From a checkpoint of a small transformer trained on Wikipedia.
Size: width 64, 2 heads of 32, MLP 192 GELU, 1.08M parameters.
Training: a variant of SOAP for these matrices, 134M tokens, 4093 steps.
Each number is 128 + 24 x the weight over its row's rms, rounded and kept within 0 to 255. Layers, rows and columns count from 0. Numbers have three digits each. The size before them is the row's rms in percent of the matrix's.

# layer 5 attention value, 64x64, rms 0.373, rows 43-63, columns 0-63
094:122139144120149113095085112095157113174139112103107111155151121112139133099089131104131143150065118107178124119117158107118118100112137112097127108138158155167184117103110130136149115140091122
097:126113130103104112091118145094143153125104088155130091109107161143134093116086111131125143172161114109143150109128143146113143101117125112107142133113150140136125146122109038092114132095095144
088:118134134126134135165150153118112144153139135150133070132073144150100145131096143109119107181157084143116164094172137155117117113135158065107140106105163132109098105118113141129127124138131136
094:092090158124113103168100136145138159146108161068110122098152113139101126092148118145165126117117174115145141137109171154124145159118147067136123140089132141102120138153148129137120129132152158
097:143127141084094141155106142140144105116105156158148144088094141136128125136145118126146105187122112078120164140148124145152092120101152109119088127122114118106181156084147119129144136106089105
106:096161086136105112134113170137149148141159090144127079130146095151082110129099116076160086143120126128119143118139149150154122153107107091107094164115122111154140112113144103144125114124144090
097:070159096123110125140126156105101139134144118097121070115123118134164136143137177110150151150139107113127146122130183122075147127129149144120154131157153137130102175140092114146091139119151153
080:127167163110156157144111159102132095141117138100133107107158173158114116111117099128120063126139145121130099154121122160130146133168133109108127111082107111151122107083130077132117149150152097
080:111096164139130150133167121099165130145121127159115108090146110126122144133122087085158131157159130109119116107160090098086108104128130151149105135112136059141101163134157092119127145144122153
132:124117113170126143079099124105147115145135129120130162091177124146128103106156153152112120132144138151106110110154118155181082119150151128103140127101134085133144176158134110080092138153123119
091:108108132143148101100162156158081125151103136092134146135089140149153118129149104137145083110114115127120164132168104115153150113129146121138108118122106093116124136120070101124143182073120153
100:132134137094126130165136121107108177112164145156081138105123136132176109133110129094119123147124135130130125101140133148141171112146110077109036142153132119121138140119120133139172130089139121
105:093092113119151127102165139140111086107162143118072174136110115149123139160115142104128138088164108121127146104115133137115151105134133141180167107124128134146118139104145181147144172131136161
083:145167109112121123172126139131112128127173090139134110099128140096135120118110141136130107102107134128146107143135160108109155077095102070133132130168120134138134104132070158123124194154110146
097:135101133134166104135085117112126148126099089114127126150141102143163172126178146129133126124108062114139125146142128117105075106133122131138142121070116128141111118140161147105143177094136093
089:116066115149123148116139106115093118101114106085160176099130166164143119125139124087149133092123108105117140154097091158133126108124149144140139120118178142147100172103139161133116148131103140
094:120083137152106144153137122114158088182131104156130135168146123142102161118165092165135083135149184153094095120112136112175094120155128110124109128129113138150110150120108141132124135116099134
089:157090141128160109170108109120102154154072140143147137144101092082086144147109114135112118129117084176130161136117162112134118126081124124110116118121117145157128110177153134103099145147126126
101:186139117113143124131115101124139147082124149089157161095113096117160132139128140119130124069106093108115123138110148125133148099185076129132143112127098123138127110143139145103132102157092170
087:110132082150127090121132097152092133138146160114067126127127057107173120165136128114106120109136090118139143110093137147095092125116119146142095128133107153121084133146123140142092133146104135
096:109099138137114135140156182153138116130158090148126129144108167148129116100168129105116115139127130127101135102125144137167120140155110156173136124104113074118085141095188080105111127106122141
# layer 5 attention output (transposed), 64x64, rms 0.345, rows 43-63, columns 0-63
088:114105113124120154158145167119127122114093124118156121173115119115136136144151094152120099118109058161089086122151135146125167143137127173123096135121087130095103117103111150122136156109156164
083:105105117115094126185109156153114120115158136106139169121128121131095144139157094092137147133140099154136124113167133159083099157111126108113149097129160107097151141109148129161128083152148172
073:127122096094102127147097133126115105121122136131083149118111148122114119130120106128108157126109165170163109184142104149067142106113146143084121101164125083150136138101140082148108157118124145
088:144149083138092119110147129144135093125133097167117163148123149141140114114146078120136083077129114114149139138106117102149139141167131097099115144133151070120122130170097144101123083136154122
083:122129162138094129101073149118095147069131107101088113127085132133092140136104108108137121123121132162141107121147158095142110108125089060137146144104163104125121137142120111128121086146123122
088:181129078145098107152125139130118153138097106125119125123072153145159171129129113181084116111126129144133105138138096089118127165159136085141104131106155122128142136102146097131112123162110155
087:152104117108121154160135150129168130150136115142154136081178139181120137140137080141105135139137138144139176130178115127142144166106122120103080106149100142126128133126143108176096149135160143
073:130132112161059076133144098134152109093076123148127145098132142145116153121118125141124138075121150131136103118159131170133150136109139112145113135175134117138166151161139114081120120112138164
070:149158110134130079155098115146110147123137113098099145106117105139084154105112127172126152171112134095126148100107131162139091135111116108085147127169139167097141105102118127133132103098081121
114:125145151107127085112139138162122128152158113137120139130098120095114102132107091101129122129075146130097165097088139152085094158163157143170158140141151135129127145148132143112151085145177133
085:140145167114128105133120066150123099118103102168113124085140120112124125127121132110147109128143186147151115116106137177139100104106115098144110166158127124122153113119147148149124092176102083
095:114084090154130171144123158138134131104100142159138091142106111163075145128091133156119088126143134123140124133133115094110120108106139112082151150153117141100151101099141150133154135175082141
102:134136154144148130123156110105157162118150133140142118110132131121130105099091137108124090177125146127153146152114098085149133119087099142073102133143082116067063130135129128127150119143135113
074:128088067164147142130109117106130115126110142110133095126120133165110128123129124130103147120183134096123095168165088145117135113104154147162116133148098130157141091143180106125126096111125083
091:141118167149158136090107105160153132119105090160139140168103120109117144121124093117135132144137117124125133159132114180163139147146147199150137096114165151101100104095110158124107132108102140
074:146175164137134087132115123148163150103145117110122132101135110137101121131119131115159108159163154139131175111123145077108132119083112136100129114134089100095116114167133163143079097107103109
085:144143097141177095116111178122087143090144128095103169111086102130137100123154140151129131112119149103126132141134098173154144109160155139150139158135165138128165107164151133102126110159140140
082:142128148113140159105091154139092120161164136120122139166122128149104117125169148141163175101164122139148093167138135166136156110166137133149124107140149120139137126089082124135117157078125090
086:158110145145117132116159162143166123129187118126130110144125121109152110164141159056133144139140131127142114120105123116155122135091147141130143141126111136156106125158121146154189158096187110
075:147110191113159156155137146117142109163125117143162116111140127130145126101166113133201141135132111094107157145141145111158108106133102132110082129140102174109126130149077129138135151133132096
089:130150119108103100137116094157109190098137151138131134100118142104109165159115132135141110116090159134139173145122098129083118151165150122116166147099164141149130101154170132136122125178136147
# layer 5 MLP up, 192x64, rms 0.397, rows 0-85, columns 0-63
091:146121110135085148109176124115116169144152121115112133143131102151127134090077079108136171155128077136111157154122151130132133107118090134156111094142113143134152098143137139135147133143064141
105:143159147123156086137136112078097151126143142118129106122154158123138148119120097134143122139115127141147125130129138125210164145095121068101104106149122148102137114103124125150194128154138130
102:141112120140163096176127124158128122071117121138121132138164131091102118113146124169073131128140108166150148103110139125145121121122154145163159121122126153115166153086123185150100153105128102
090:142119122122104141145110094128150103124157104105150170123126128120127119150166126105163112173111144174078102179121121121136139096140133179125140113090122127151110110078151140125171136130084127
087:171092132122099140152137122128102128128076138101117090121117139128139092147159097111126087148150165118132168162116109131132120079145098104131161126125143109131078153111151175120101095103131132
100:131129117187134152135113186130113118084135138143126103116111177137124114092115184084177126135138113125125114106122153090121133120127115109115143144147099117139122099125088106118133116171105081
108:106072151116120112116120132124116111171128156103154116119104167120153127147146171149106083133189135158153140125111109151156134096113126125110177118162149145133096175121118121133124083142131127
104:145117109112149113098140165139099128153132095099144120064146118137118152109095140104142133169129118105136113138130148114114139106155130111104155117095109154182123162146161133169092102147176153
124:128123153182146117134082143129136150148097150142129123153097133088146138108120120136100128146103086101116138099135156099113117196140087126132157097115181146137158116118127118096133095123163133
121:134118156127137119125110145104172116107105117144144133111131116100122124102074123197148075150141108149126155104133152118130141093153132123123158161139086140135128130080153148106140134076108162
087:126162172142105109151101121071104139122092179106120129126126148149142115154150129124144102138150113159134134131151133124132165100141164106116143142173135086086147126134138161153118080134084146
104:166111167134162144104167168100148112110091153097131130129162154141120171139138121143133075118085142122134125158126089126098073097134147142126142136122097162132137172133110114126117099111115128
129:123144132082097116145127137134156125129138132146143132119141129082078101126156114157086082099132153082157104111101131111157116100114136122129179135133078117141134135085082104161129126109124141
125:142121094109154092110140096145152107085116104111091156117165131121094122165132123121125083119141120138136150179106194106144128117121143110131166101127100154138147144142077105151124137139127157
082:115096116113107125088150104142131096111153103128140184126112113142113130136122176171167132138121106114155141110154130144110140141065179142170159135110116105101125096092124128140155115143125157
078:131115144146133092119118179114144134129103154152121120155192126108148158112132096118116134117173127161106147124084148139132125154122099128150092117106122075103139142145101087140124140174086123
096:150142124120128109175159135144153101135126146127176104135144123093107118184169149110125159153112159131126153136113097088112144158114142102126154092128154117117125105116079095170156116121158151
092:095129153155167083141150151148113113142108104105116132110105165129096114138068123144125084154101110146119148124121077156133072123134124153128125148154107164143153144113131134146141087158107131
082:092077142130073144153123121138137141135141108141120162154112115121125127125181131039143130148154106112143113109112120125133184153137115114134136163157097167140127127095151113136124117141119130
089:132109125122093158149095144051166128131107118154117166123101137127142119126093143128090113139136141129097186150100151157137119130132078128132130132093162152144100136148123124150177144136145120
084:087109139130142121169128162101183119144135101122113130137129080102120144162103147170153162143099137170128109127155122172167157140100138137093119099124117116115135145138131148112149135082093146
089:133139147116137091139161128083105147144152153125076136141068132149119172104075128098163133144110098129083096148171149118114128144157100108130120110132119105156128147106137143122145140139131093
111:151133107119166140119156110127107123102147132133139120117119146144134111144117123112091097161153122121169106108120150157163164179099113068081136103109143151173155129135081149114123141157098124
116:128126148124153127128132155126160129158085181128107110086127108113174108125137103156086096167121128094156132073157102118157156104136129128125131152153126108152123162111086133173128133139114111
098:126103115127118099097134158099162136118095109114134101131159167145137100129135136065152119138182094137130145150118086128116061116098107108123154126138150145128118123111127091163135135107169125
123:086106127187162146134159110158116092154167110140124136138113149086093124133134129142124146143144083131147156111152120095143119126095129123123135151143152153156147134117098135186124104177104153
119:145075132097134102119156136120144129111133141118133119154105140154148139131174084116125113122158153143128118124103142080072137125070123102142132075120096146157124120112092129173153129158112141
087:169125083128120117135083124169102105151088049149117131111126117136112146127142114153132132095143126139118103110137114152127138158153125095148124102123157131156134165076114096124149107137110164
088:156146121131141127129145166160139174094089141156168132123106118134157101116122151129106113122150131128139110119120059124113113072163116120149117103095082129164169148143106132103130138097143106
112:088100116114130081100144081137122125147129125126092119157150156186087115132132096096128164122149098128169142105118138130119123144119123143140165127117085139135126119090118105166148093149143173
084:108110142155151143139115094188095127165130147135139182152149128126109111122163115170152130125153129149122107131082119103161110107143129137098108106099114128157114148105160129163136111171150085
101:100136127145146128146106100140141142151124185131111124170100103106105087147097092109098088128126172115175129128147135170112156134142123106098150133132101168126125173120102124178134134106116135
095:106117123134125133142156146089150122102109139173110130108101146145137112118155155126140157105144140143129099135051160125088077147146119185144130101126136105133101149145122107150127082117110158
107:096088073161150169127144126092112159139126105130179132115135121099107136120108135147128116128117104122142115120143161134119121098128110114161173135154120137079152154134094149144111095102068117
102:112110074132113133153122133131187154109138130094132122122135139116107073193112135136138146149119153139089109103114112108097135171133122141105127162130144120117109146153127122149119124058105105
109:124120120124139098092172109138158152123123123070149106125131151127171109119139134112133132138117089179160113108120144160097122191107127103125141152143094125152177091123117117139113154141092144
110:153110135159149151169169106114118134150131158109104148122123135142123127156130146087120073141133115182101144136123114135152161134141156122110149155125119183106150107114076136174122135097148160
084:168154171124166128105108110144142128131127173101134082137155108167121146154085140141113130145098104125146109113170131106154147146098123098080110122173140139144158123106076107114121147132121129
079:131096135098146100126131109117111114154134125118162105127152109112137117093101119140152142096141143132129111174116109126090102102117078151122097162115156080142167121129086161134141145063158137
105:184128117128117110139137158161097136160164119133153144102148155152109108160070145068126130150162116095133131126118121102154123093140155129135142122117086117159148118084129140118150119156093142
106:136148128145088152135060115157109123087122126123109135136149069089131146100112136120116128099122115129132151136139110135185161096138118111104116125109150125071161136170107113131114141159098124
115:113162134136144095185145121144096142088145119125139139112146137102111129120150106158074131127127121149154131107146123141138131154124094141150128130151173126135105131163102165154132160102077064
105:104131136111119093097123128115122092071136101111152127153151112143152100116132131116163162138169122158150120145147191154156132115152143092118120167142127123110093103119113124106077122139096164
088:163118159133139061143139150127091126145103114136118115138122123109139129115115121124115194119124094117101111140122148107099139105113109148090110134197087150133118098151130097136167114148091134
117:130093167109113114121111150145135135144077148120185175105124124104098124132092141125103090140201130134163154116115118099120107174124116127147128112122121112161144127132128129121133156108153174
117:135120139141144149105166136133126121103123130155101160098129105132097140151133089176087120128140103104192154107106143184126143112101131157137142112097089111125132122126083075137139123156125128
091:141143102171112122149113103171137147069080141167127150126136119118094081159112158153122156162114132112144117101109129136146131104128082133147134153125116086109113124114164168146114100127119100
118:151153141160118118130132105117145157133140139129139098075164114104169112115107138136085125136134159128157142085152128088113135126150145113150092140093103145137144144204158131123133094127096102
098:118124112082101161118120101151125122161131062150150151105137093125106088156129150118133139167116128130056108157126109107108152142135115126105112158135175112104145125168141132123136150116103143
092:111167137095165104141166135178143159080122125158139105151154109127133115143128147160101128116150143133095112157113119097075120171124153102114125152095111145109165141156107119118143124086149119
090:134153142115175103140149145155143106122116117153157112158156147132101098119124088124148098139173135092108125104115126148120133167142150161120112151122095100137144129109159062158179107134111148
094:095097141128147149084098156131106113141089127139099151140130147138145110110166114144126112164108122152129114150134103114147100133124107133170144143130128155083089114086088123145160147102124196
081:117169119088138121098126096108146130152173115154122088137150110156103128126155171156130142149095088130118130091152142087099121144139171117146120131156144111140135142130090181148147113157108157
090:099164128116103171116169125143158140137144122119102133150121113134133103167109102129132147076112125159088155125140196122157169148111107145106158116128127104122128128136150105105120119168099083
092:142139109112092119100126124137161125091109140123098144080146074103125132130148142141145124111138071135108171149124172114123153161093163117134121112132160106101132101117125153084168147160141114
086:133126175144126173109115165064110109122162090157124114157163167148150099141137129103140153148163107118116159146143106101148112121134177114125141128108129106155161147144139086138124160121124125
098:111111112108164143088174124076167137092113142130142115155106132120104096166178125120098117164118129147157125102173114116130124140143139109137115177106157083121139110123121158130157149114125103
104:177095126112095165140146176113144127141146162166082151140111155083089154161100105119181123130117125156147127128117110120128142146114110126148132154105137089161093098111143115148137120116129115
091:130136120140157151148115082105095118113129115117175109153130098141138083159150120113137115119056130112143135125191128161097123100090118132139153121136145138106121128156091147145107095119102152
090:146125085147121124105115116111098152159118141136110126098097150118128135151111117156071150112081121107139100144084117133087131141137162107158183137128166092147161167097121098119140112130135111
121:135154153166087108125099151156171100137060160110105114124141134117158108133144147170135117132106110100132125162123158118149125141132149128114108094129109171137102130096114149142163120093100164
090:132133098178125123116127131165130122071093088112110135089147161162081113105154155165101134121097141148128107126123136102137094133174136151118157141110103146152142147129134155149125116083104117
104:097111124134133119097107137082108103108093134136166147118170126168144148119141126080088122123143143163140127122128174083141142102159116148136109127097127161173155133179135156134111091134134132
095:162118109112117135179101130093173127130083161122150122172148143130134108136130137109163116137145114111148125110116094117123109108098121155157128104118187123104086100109099136121181104120094143
092:113130131110109146172168163148127160177130151131094100099150163094169083162168098154120131143144089143098129104153110114148138103136142146122123131135148112144122110123154102169159147127133147
124:169136150117171137132085136136134140117127132109157072112153103111192102100111121101144123158159103132112112136141115105182096119117109121105150104155136138117120103144116117154113168083122111
119:124109145158139137143148136111070160085156117090154098124083154118168109148112160122136092119145143159137136121176143137171125196100127111105121103133107132113140128143109117111146123114124152
112:099171093098094141132120152093102116122143170119149168134137109108134105099106149119120118180137140138135117111168133146162172142157152094139119148138103108121084094124135138114174113096108131
095:105149102119083143154128151135152126110109114117157123099155134116110170131074093145135141134144179133127126130091151116136077136141138126118195088095153100154132131131154129106130100127105100
087:121117131128124122083123108098095139132119160114091145113113107154182132111135124117100160146132099132109143186137144161135108061091133087159157121154113147095104152115119146128110124123127169
093:087123122092113147086071111140166136123128131158116085124104129160110082141125145084128154128085145141136134148077129142126101115115090168114103133127105097111149143113127105136163103136115118
111:125107127114084154161073142140126130096124171135108133094108158095137140141113114170114182131136113104149170126107157110140131137131142113120183087109123100118120124124085144161118098140149110
077:128110149145151143119088141115123134163128121111147113121143129129156091149127109167132117131140149146090132096078097127199114141155146142092152105121110114095090124107115149167157126168134085
088:116134168125121123147116126099133130138130160110156092146144110093125144164165126093144089115099097109123095132114120149081155122138174086138159115124072107091123112137145111151113180141118119
103:147139088171134131121155110125122167121120130118116149139153117163122119137143127126101093151081122095136131135110138130109107110145105177147158200090154134116122120077166132133128104085134154
093:139138096146105107122113135163160110090082147136141121091167159137176106127158133126131117137181112114166127116136168144178090106142099134126153155105130133154132102136081137141116139159135116
108:110115145156148144109143140126090112136146131157170144116157078142113108116109114096101099130159105103151145142171136144100111142106114127132159138104129155112112094127186150142138086127104188
122:154141138082125134147187117077118112136143106114135133108110139131154119094143096091125120146143117108110123148150155131123105126098132116121180104181086105169179121124104115144138113132090144
091:147084139119134097179145122148130150126143162125078127128094096106169112107096093113116142146189167139132111133123131157155167179090116125124125116125140135140111151141100085120143136135129126
100:111139107133099157141105154160125107133080115125111134100106134115150115121126151138128097146103158071126107101109137109115097150168091159183148127107156083144107146150126149151101129089155128
114:170121111111137137138153103167127123099085163127139120079151119151119124156117155166108128105151099118142116108121182135110122126128179167124154113095142120107146116147061152148125137157134120
088:125168183122103132155075130170141143096131112137161151132134107137150159141113131118131123128099126075105153107147090132102163068104146141123109100108163144136160147130152124103154127133118130
089:104158170149088137121106154140109141142102160089127097118114144181092114124117169115138095111110093108075144173118114119145104130125157152104101145105133112124133142095117111129128135139159084
097:170169139121168129110143104148132159088146127140130107147128133147098132110141108169143114099104103073120126146143132122119111140111109118159118141113072132092173136142135152177160140097132167
101:107087124087103090073121108129155119105144167119173137177120134113116157129142141131124148142130124142174121116134162125098118145118160105064119140104131168160135123112098143161134125148141139
092:125100091127109108091130098130140095107092148114132080124159124103166106183103120171140139119088129158129137130091177135170148118109143125137147126129121088140147120134117125169091102128146116
# layer 5 MLP down (transposed), 192x64, rms 0.296, rows 0-85, columns 0-63
095:139139158104099100057152132125117161098086135145128141144106105180160122117120142120096166114097137110149119148135117123149118087144122139128104139125159086167164123104144132117102158142155151
117:178155116172126168132137123121065131123147130129163130126158090155106120146160142115122101122118146166098097171130136157139147150151131144116132109145146156099124092134076103113091127128139156
104:104130129098125132122131162161161119117128132113159091119097155159087132137138139153099128143161124115161140167182131145142129136100154142069109143145171102122104142177107136159104116166117125
074:149121120128137147128170097117103126107090111129157128153162107170104092185131138120125137130090127152148147099138153129173106129101107111153161145148133162160145130083131154173150093146130124
084:099126069153123124125100091161147099124137115141154149110188138127078164121164180140122141122091124138100080147149131093124082134167108141112115151134125110133138115112140139131124111133127110
102:154110139101146105128150126101150142151118132117110131114094084119158169129126110194145163160109080130128128129123113171141107114079118094171115076134132123132133136104119144081131135145142114
092:121126123136125167167081127167119168124110108131090157110148109113153115092115181126151172112142147124150153143122160131158171142152124125139153133153166137133081121144147165151131149156154127
123:127136168160093131174131155136106143107194130176164148137141103165104135107142132164115099114092156133110098129154152102112124136154116117149147120112102109138155147151115084093118125132117149
136:102144098094123139149143110181088108081142116149128107117132155142095151122092143115140126146139145122083134135110153105081137140139145178105125115104124100125145075074135119105134132160126113
148:118102146179124171130140124120108104138089101136093087132122099121124167122158133086155146154095136193096128118150102127125120124120138123151156105143125181148097135139157145118152153101111115
072:154126124146123131130131132179136142146124159152169154124084087149097143171136122182151094116098167129148126121128148147137109162115109122116082143099114132122129117139132132162151144158182092
096:122132101106099098112113157124114099156153161112164166138138131131127137105128140096150153076123143128152103154149088132092125091151163113133117095148149133162113135129163125072130099097138088
147:156147111121094118134077116153117164121145104104123100162127168137161176149187122156097121144128138067114147112098161113149147117149159148105110135147108131109115119155135099141112117146146134
121:128114158145132136102114167117151154135168107109142110131123079116130168170101110150098119079138127125134116129143132081159099133146141101131097122139154127103121159110140144085122195114161150
083:114152164116158175128161141117113092116154093133143144118107148139109147090108131159101144125138080157162153073113138147142110115106139138152176148116112093098114162143130127150118158145163124
064:153125086133108147139129144166112136135163144141125183097095096095100140128140152132151122171108130111126135123128104126144134152106096133080111108099146129133134147142159099120173129113116052
110:134089090127167123141084113113098113143116150092133104099104171143161089107172114129124104148128123141081153132146158113145147141128087180133106141146151104154147135148110143132133123157151095
091:136133127099084089114109112095121141138181161138125139145107115103162123142136105088151149109131141092149120136162116156115137112091116112113085106140116096095124114134113084152094193133127125
085:117141114132097128136109075080050135138112111094079109131105117104122082144152133120111122115126133125137119122074109110127129106172121098111138143128158148111113114101148113115087094129130119
090:112111152139116125093096121062115140143141098139093127092126137147157110108138116158129121130153135122100132145093069095154107108146134093101088103117169147130113106100149110088123127165129143
079:108137132142096136083154087105143148143103139130144119156093106142145126165112127119125136082114116084154091105073112127104102115115143118182116155096125123100153143100145163097158148136138126
091:136130144158145071141140103130153130122103144145117110116160099176103135103124100109153160086107090074128111175150128153155128100139119117121114073138119136127114075134168137131121119116125127
117:153143116102126149156113151136177131117103139141116123153113136116126110118106149180161136076085142083101162133156146126096081114136124136163120104120144097132084162125115090163141120141118144
107:118101133143072146135143179147101149142160114116153113114101132106140133122093107110125124168099155138123141117103149110170084127168119148142088144134119120147117137149176158103102180106125131
093:140163096108169121108127129151090152099117136131140127122150130125107161119129146122078130112139096150119139123099115121156166114151118085191101117081136099121164154132162119124109106099148085
119:134110102112127130153146132058134102116132172158129126117105123146165090086112138117148139130138164148110111173141161134082107124130133140150107138127065126118148107085154141133143089109114135
100:138128156120138117093140109145107172108145117120129119147123118092168172147133067145114145063143131126148099113108142119197124139106130132116085106105138147137083128116131146094106134125147124
090:079124121107121170160176107130122151126103157137144145113166137123121176127135137158151136142115135157127152109157143123166142157147085138100105095099109155138136176103151144131101145179133124
084:097158117101111107133114115131107169109096147131148119131103142110104133071133170115143114124118168124152133150153134165143122052150106116129159102137102144128127148111105153109093133121112075
100:138133163134147084120123141184162131169108139140161112179141099119156141155121128144086155121121113138161146124105100123163115086117135125169130114124162137137113159114147124095181155124123106
075:148131098116101120123135151143165124152093134115130144094089119107084116161133169137114097121097188144129138092152149132095175136119095131096116104122110107119125142129096136128157135083172134
104:097165104106119103131133148104102164127121142093127115137095122168124124153082137105148088114167170119129111111100178096126118153157102119134086173131130109089143157113131123138165148127144116
091:156149129154152141150088140130107117075125151116102097117129096158158159122164177111154142098134173077133097131096137128081075133128112095132106126139126117097114148123133151119133127143111128
100:143134126107198156120128143122119140108110096147100142139157116124111118152087154132140159073120120130112148125130116114126130094162117117100146129119161098098156127133115093153053162107149125
099:108127136106132120084191122146173114151131126143135116119131111115154131149114123124166142149141137157113131157123106148105163108134128137186111134164080142117179142090167117159173114134139144
105:127124126140141168147140147130125143105097193181156135169120114117143143146136090122136101141128087135108141152084098140133083156149150121120117107122150151110106121113128165086129152154081136
093:094118128113167110116181165108123146101158140138133133114089090134094139115149076146121104117127128147122140117145139086093158147107100105148105073089099119100152124105119141135132117121130170
089:111141118097116141066147135131171119153161099155138159134135137112128159116118153149106148084129141133105167152167138165147128127142095139169132111142134114128147106143113129106058109141165149
072:116126135117102144128173111130134155143142148143114153113109106101084137101135184162121125092095154131130135130157130105136138102131120192119092103129145135151152137156106120154099163095184144
108:177165123118124106155128129084117150125123125113111150164154159142111116097139136143109129115145142112125182126089120188132168113152117144138150095107121178141145137157120097091171145144127144
087:125145147105142157116107111085148118182178140112115136103118121129131149117102165136166142102122160138121125143141100146135197106149146124151113120184123164127176120138141094099127143147139147
126:120126116129152128179125096106108141077126114110111116126142130102132123112113109141107144113166105140097177118135091105118127131117163146151119114108105179145099086150168145114086153112073113
100:123116129133122140063103107158140157091104145147150143180158132127176144118112180152118143116124146123154112180148152127169165107160139139129107122104154104123133125123138146091095145134127148
090:111138133135121168129118159150141143134163135137118157099135142140114142166137139100150075145083122157145130117109134112164126149127160095126113104064159113112159169146119134125092134082164101
095:151172137131091135136130143105133120179113152101114144142073160135112134151140106167109089098165118118138140152140115108134083118107123109107100132141101106184132126107102119126100122155180127
117:115132159120139085156130155148150132158107162093135098096143161110125111094123167136139160126110122098147118138140129142147140172120122139103169146138166150144099086090124114077172114144110107
087:160148123147148168138136189134122113140160099123131104131105174143133143129144107136167118169133139181153098149132122147134134168186142114140147178158137143163125154145107151126137128144134152
118:138107105103145083092104151128149133162092101143113126124126108147159062107148130169117150105129135103123112105113128142176145122159124125131083132164138140100120148128104179091102113135106114
088:139124118126122150107125113143103147143133112104123183123133141118122126121142131163122151143140179179113115170119153135149187134155099131164129183145167146119151125169157151104116174120101132
089:127141110148098132156097068139138105158144179133120142094067131130123130094174121120148175134130143123098116133165113147120093103105168134097141120163145127115117111136140133128088111099145141
097:117130110169091132124121126109116142146123138122132133090079127140092138153140150126138119094061103146141148112120143095127104062142111123106143110160126190152104134145123183128109120127116131
097:124125133130134138115098127157148106155150142144136172105103119127130149113089108131128132061101158117157112059114134121133149102146183103143109122133113115098085119143148114077148137111119102
077:122171149098149144135164121090138127138085158130111138138115097141077133117155152172128131121121137129153145097123118099143135109117095107149132078151148094128154192106106160158134151121135103
095:140131145139160157155124153052096095159146104113089126116131114124105137107153133111106122144132177153115146133103114134153123092118076129137145115162108094139123137126134109147082159124117086
084:092147113170128170108134118085090159128116111135111118158119160150130155101144128137110156138137185131120174138110121135130123103153115160157115110121147099119142103110188154126076129143115101
073:113131113127121164108136106129145163102124075182129150107143114129106122179136097149124126101073185101134111122102125133178127113130151121136125146100111119114159172112144128140148131127166159
096:140138113127138159155104133124100135097133128131095136142171137154092137174145181149133128136126165093120122142134121109145126141169129146122159118088172085119117107117119133141123158064171096
092:138126132179116100170087134113112099114140122104114065148099118119118162145108133152149111123073157103129166146132126148179144168144123145094154120115167128136095118140132123102135147102129119
089:121157109139139090143140122085101124166076118136118149091156152130142136103175134140111141115082131143098141166113136168123157121144108135110144139109120122127138085143135059142162134091143139
102:118130110102085101151118139112108143106123127091106141122123141111116167161140116159086171119140116163160120108140165140096130149149116088136155131099184113168157146154157099146133106135148156
135:117117146177162138139100133127108136123145106121120124138076127101137120124109119146128135202101150145085137151138134111123142113184174160085135101170119130131136117179140107137136158123114121
093:117142088117140136110133125159115127181150164146153142159113087175167119121124134124140112142151113137104127152156102124103149128098133097166116107150108127085124176102131141104143139189099124
098:174126109140141149138139136122118115103132155118101088116141154188100117126096104141146155122143146084123141136126146138128131116072135102125111079129171166115132124137133135087141084163086148
103:087097124134134151106098128084127143139166078116129113124132163126132123149132170141146137131157145089134149171161115147090130120119148159133149079119126148158084110101132105109113106154083149
104:157161154189152100103108139134119155106129140094143135162096126150096165118102128135114125116105157106157098149132137119141124118148151135170133113127113157117083107147067133080123138146099122
149:105135114090104107099097128089149115153084100123120075134131164147170129138112112138098133183123107066106163119086132105134141104125110091102128106155146126136113126111149146115131137134119106
143:059104119121149145127129124099111154114115127116133148152108136103162146139119159162110090137137109129165108056144142103137129167159138107077139154137106115101129143155134094112116112110116097
137:118155108133070123158085130135146110151139178110093134145107117138158153105137117077130082141121135116131120126119115126100121189109130124101132146090153090152130142164135150114148150124124084
093:148135059146137138104132122133090133122059137158153148141107155108149090126145120097158139117152125096103095096130140112116107134139112123161091165157127160132166127137129144145159098155128126
082:125123128093142142100127139185112169118114118158136162112128063107121130126115101109147108136080112148093116129109124116151087071088132076134108112105123134097124128118122120148128096149132152
083:094166179109138165166114131090109142154130124139093108122107148109109117147164149109120134112129119138133139150123122133114165120117078157142098095133102156088130130115117071137107144098092090
120:082065142116125145145144162154125146149114070133129124088124144162151156162099156134140146165089144159102104154114103139114115107137144144151129150106120133122117126137141128094100170142090124
074:103142134073127142139134118150136161117129163139108154116102132126138121091107155117170122128104119095131195115110098143157149123137050136110144095127143150135133139142076102123159134122143116
073:154112106118123132121147131180145139137109116162148152121132086142112136179161154137139082102082145087117117143144131139153163106136108117099105137105119098095184134099124085149123116143145150
096:151133134103108133071092119095138162111138116118104152162132083116220105102098127138123144125124106135138111171112133147128122136118146129172131172134121166121123113123116113110113140134141164
088:128124132116114141160136155139116140136129094132124141129099144147121156142091158105151139127102172108089139103122082138142133152162106128145116085080147131090122133188106126155142099091077112
118:138135142135145153110148142095148158128132082128172126097067113154129158162112179163141152093108134116155154143129132143129116120158134128128105125169122136150149111135162161102077155106103119
124:127144108117144126117204140110175115147087101127141146101117168149134076127092121136137152132131173126108084130099138128115135124144114107170138125152098150106171150151107126116124121145090128
076:139084104145119113126117140159124142129075129124079141097090138142109082130110171135125156129129182138108161133121108111167128105144062158151121132096145119111140136112145157150150106119120110
080:139178127136105128063135106110112132136147122130121121110141124143111148090116177142132133144118148094132097131090109118145135092086116160158151166139145124107152130107139091161097137113120192
118:105129135109123083125142142110139144111145149131146114149137134117136173178100080112111152134141134145168095180102125124133125175112117107071134115072136148155127155109101134106114111165119130
086:122116143100095141081081097097129125110126106115123149124090188129134136105124131125127120161082140143131124125141093113135161091112165137101087082143159127154140149135115101087095135116116112
089:110129127135071113125082136155147142142134121101118133130147123132143113124161152111116133152133128157095178164142113154171146149155169166124175113138127136179123088127113137154096107123168154
089:132144088123097160156089117132114118115125138140103144155085130133159126121152168106150101152136171112097133106151117150150136126153084172100145133144103116159093099133168120170117140118140084
094:118123111110126116089126098079115106147118141138137115113110167119095143069136182153097099121088129107134114123100164155126141089131104159149116178114117134103175117135146121131112156144115108
100:090137170141117126133104136162098113116154083089087070119147135153158125133117113163146151148156122102142115139113157125082108106103080116162125138112138135113122179109104159132140122130129126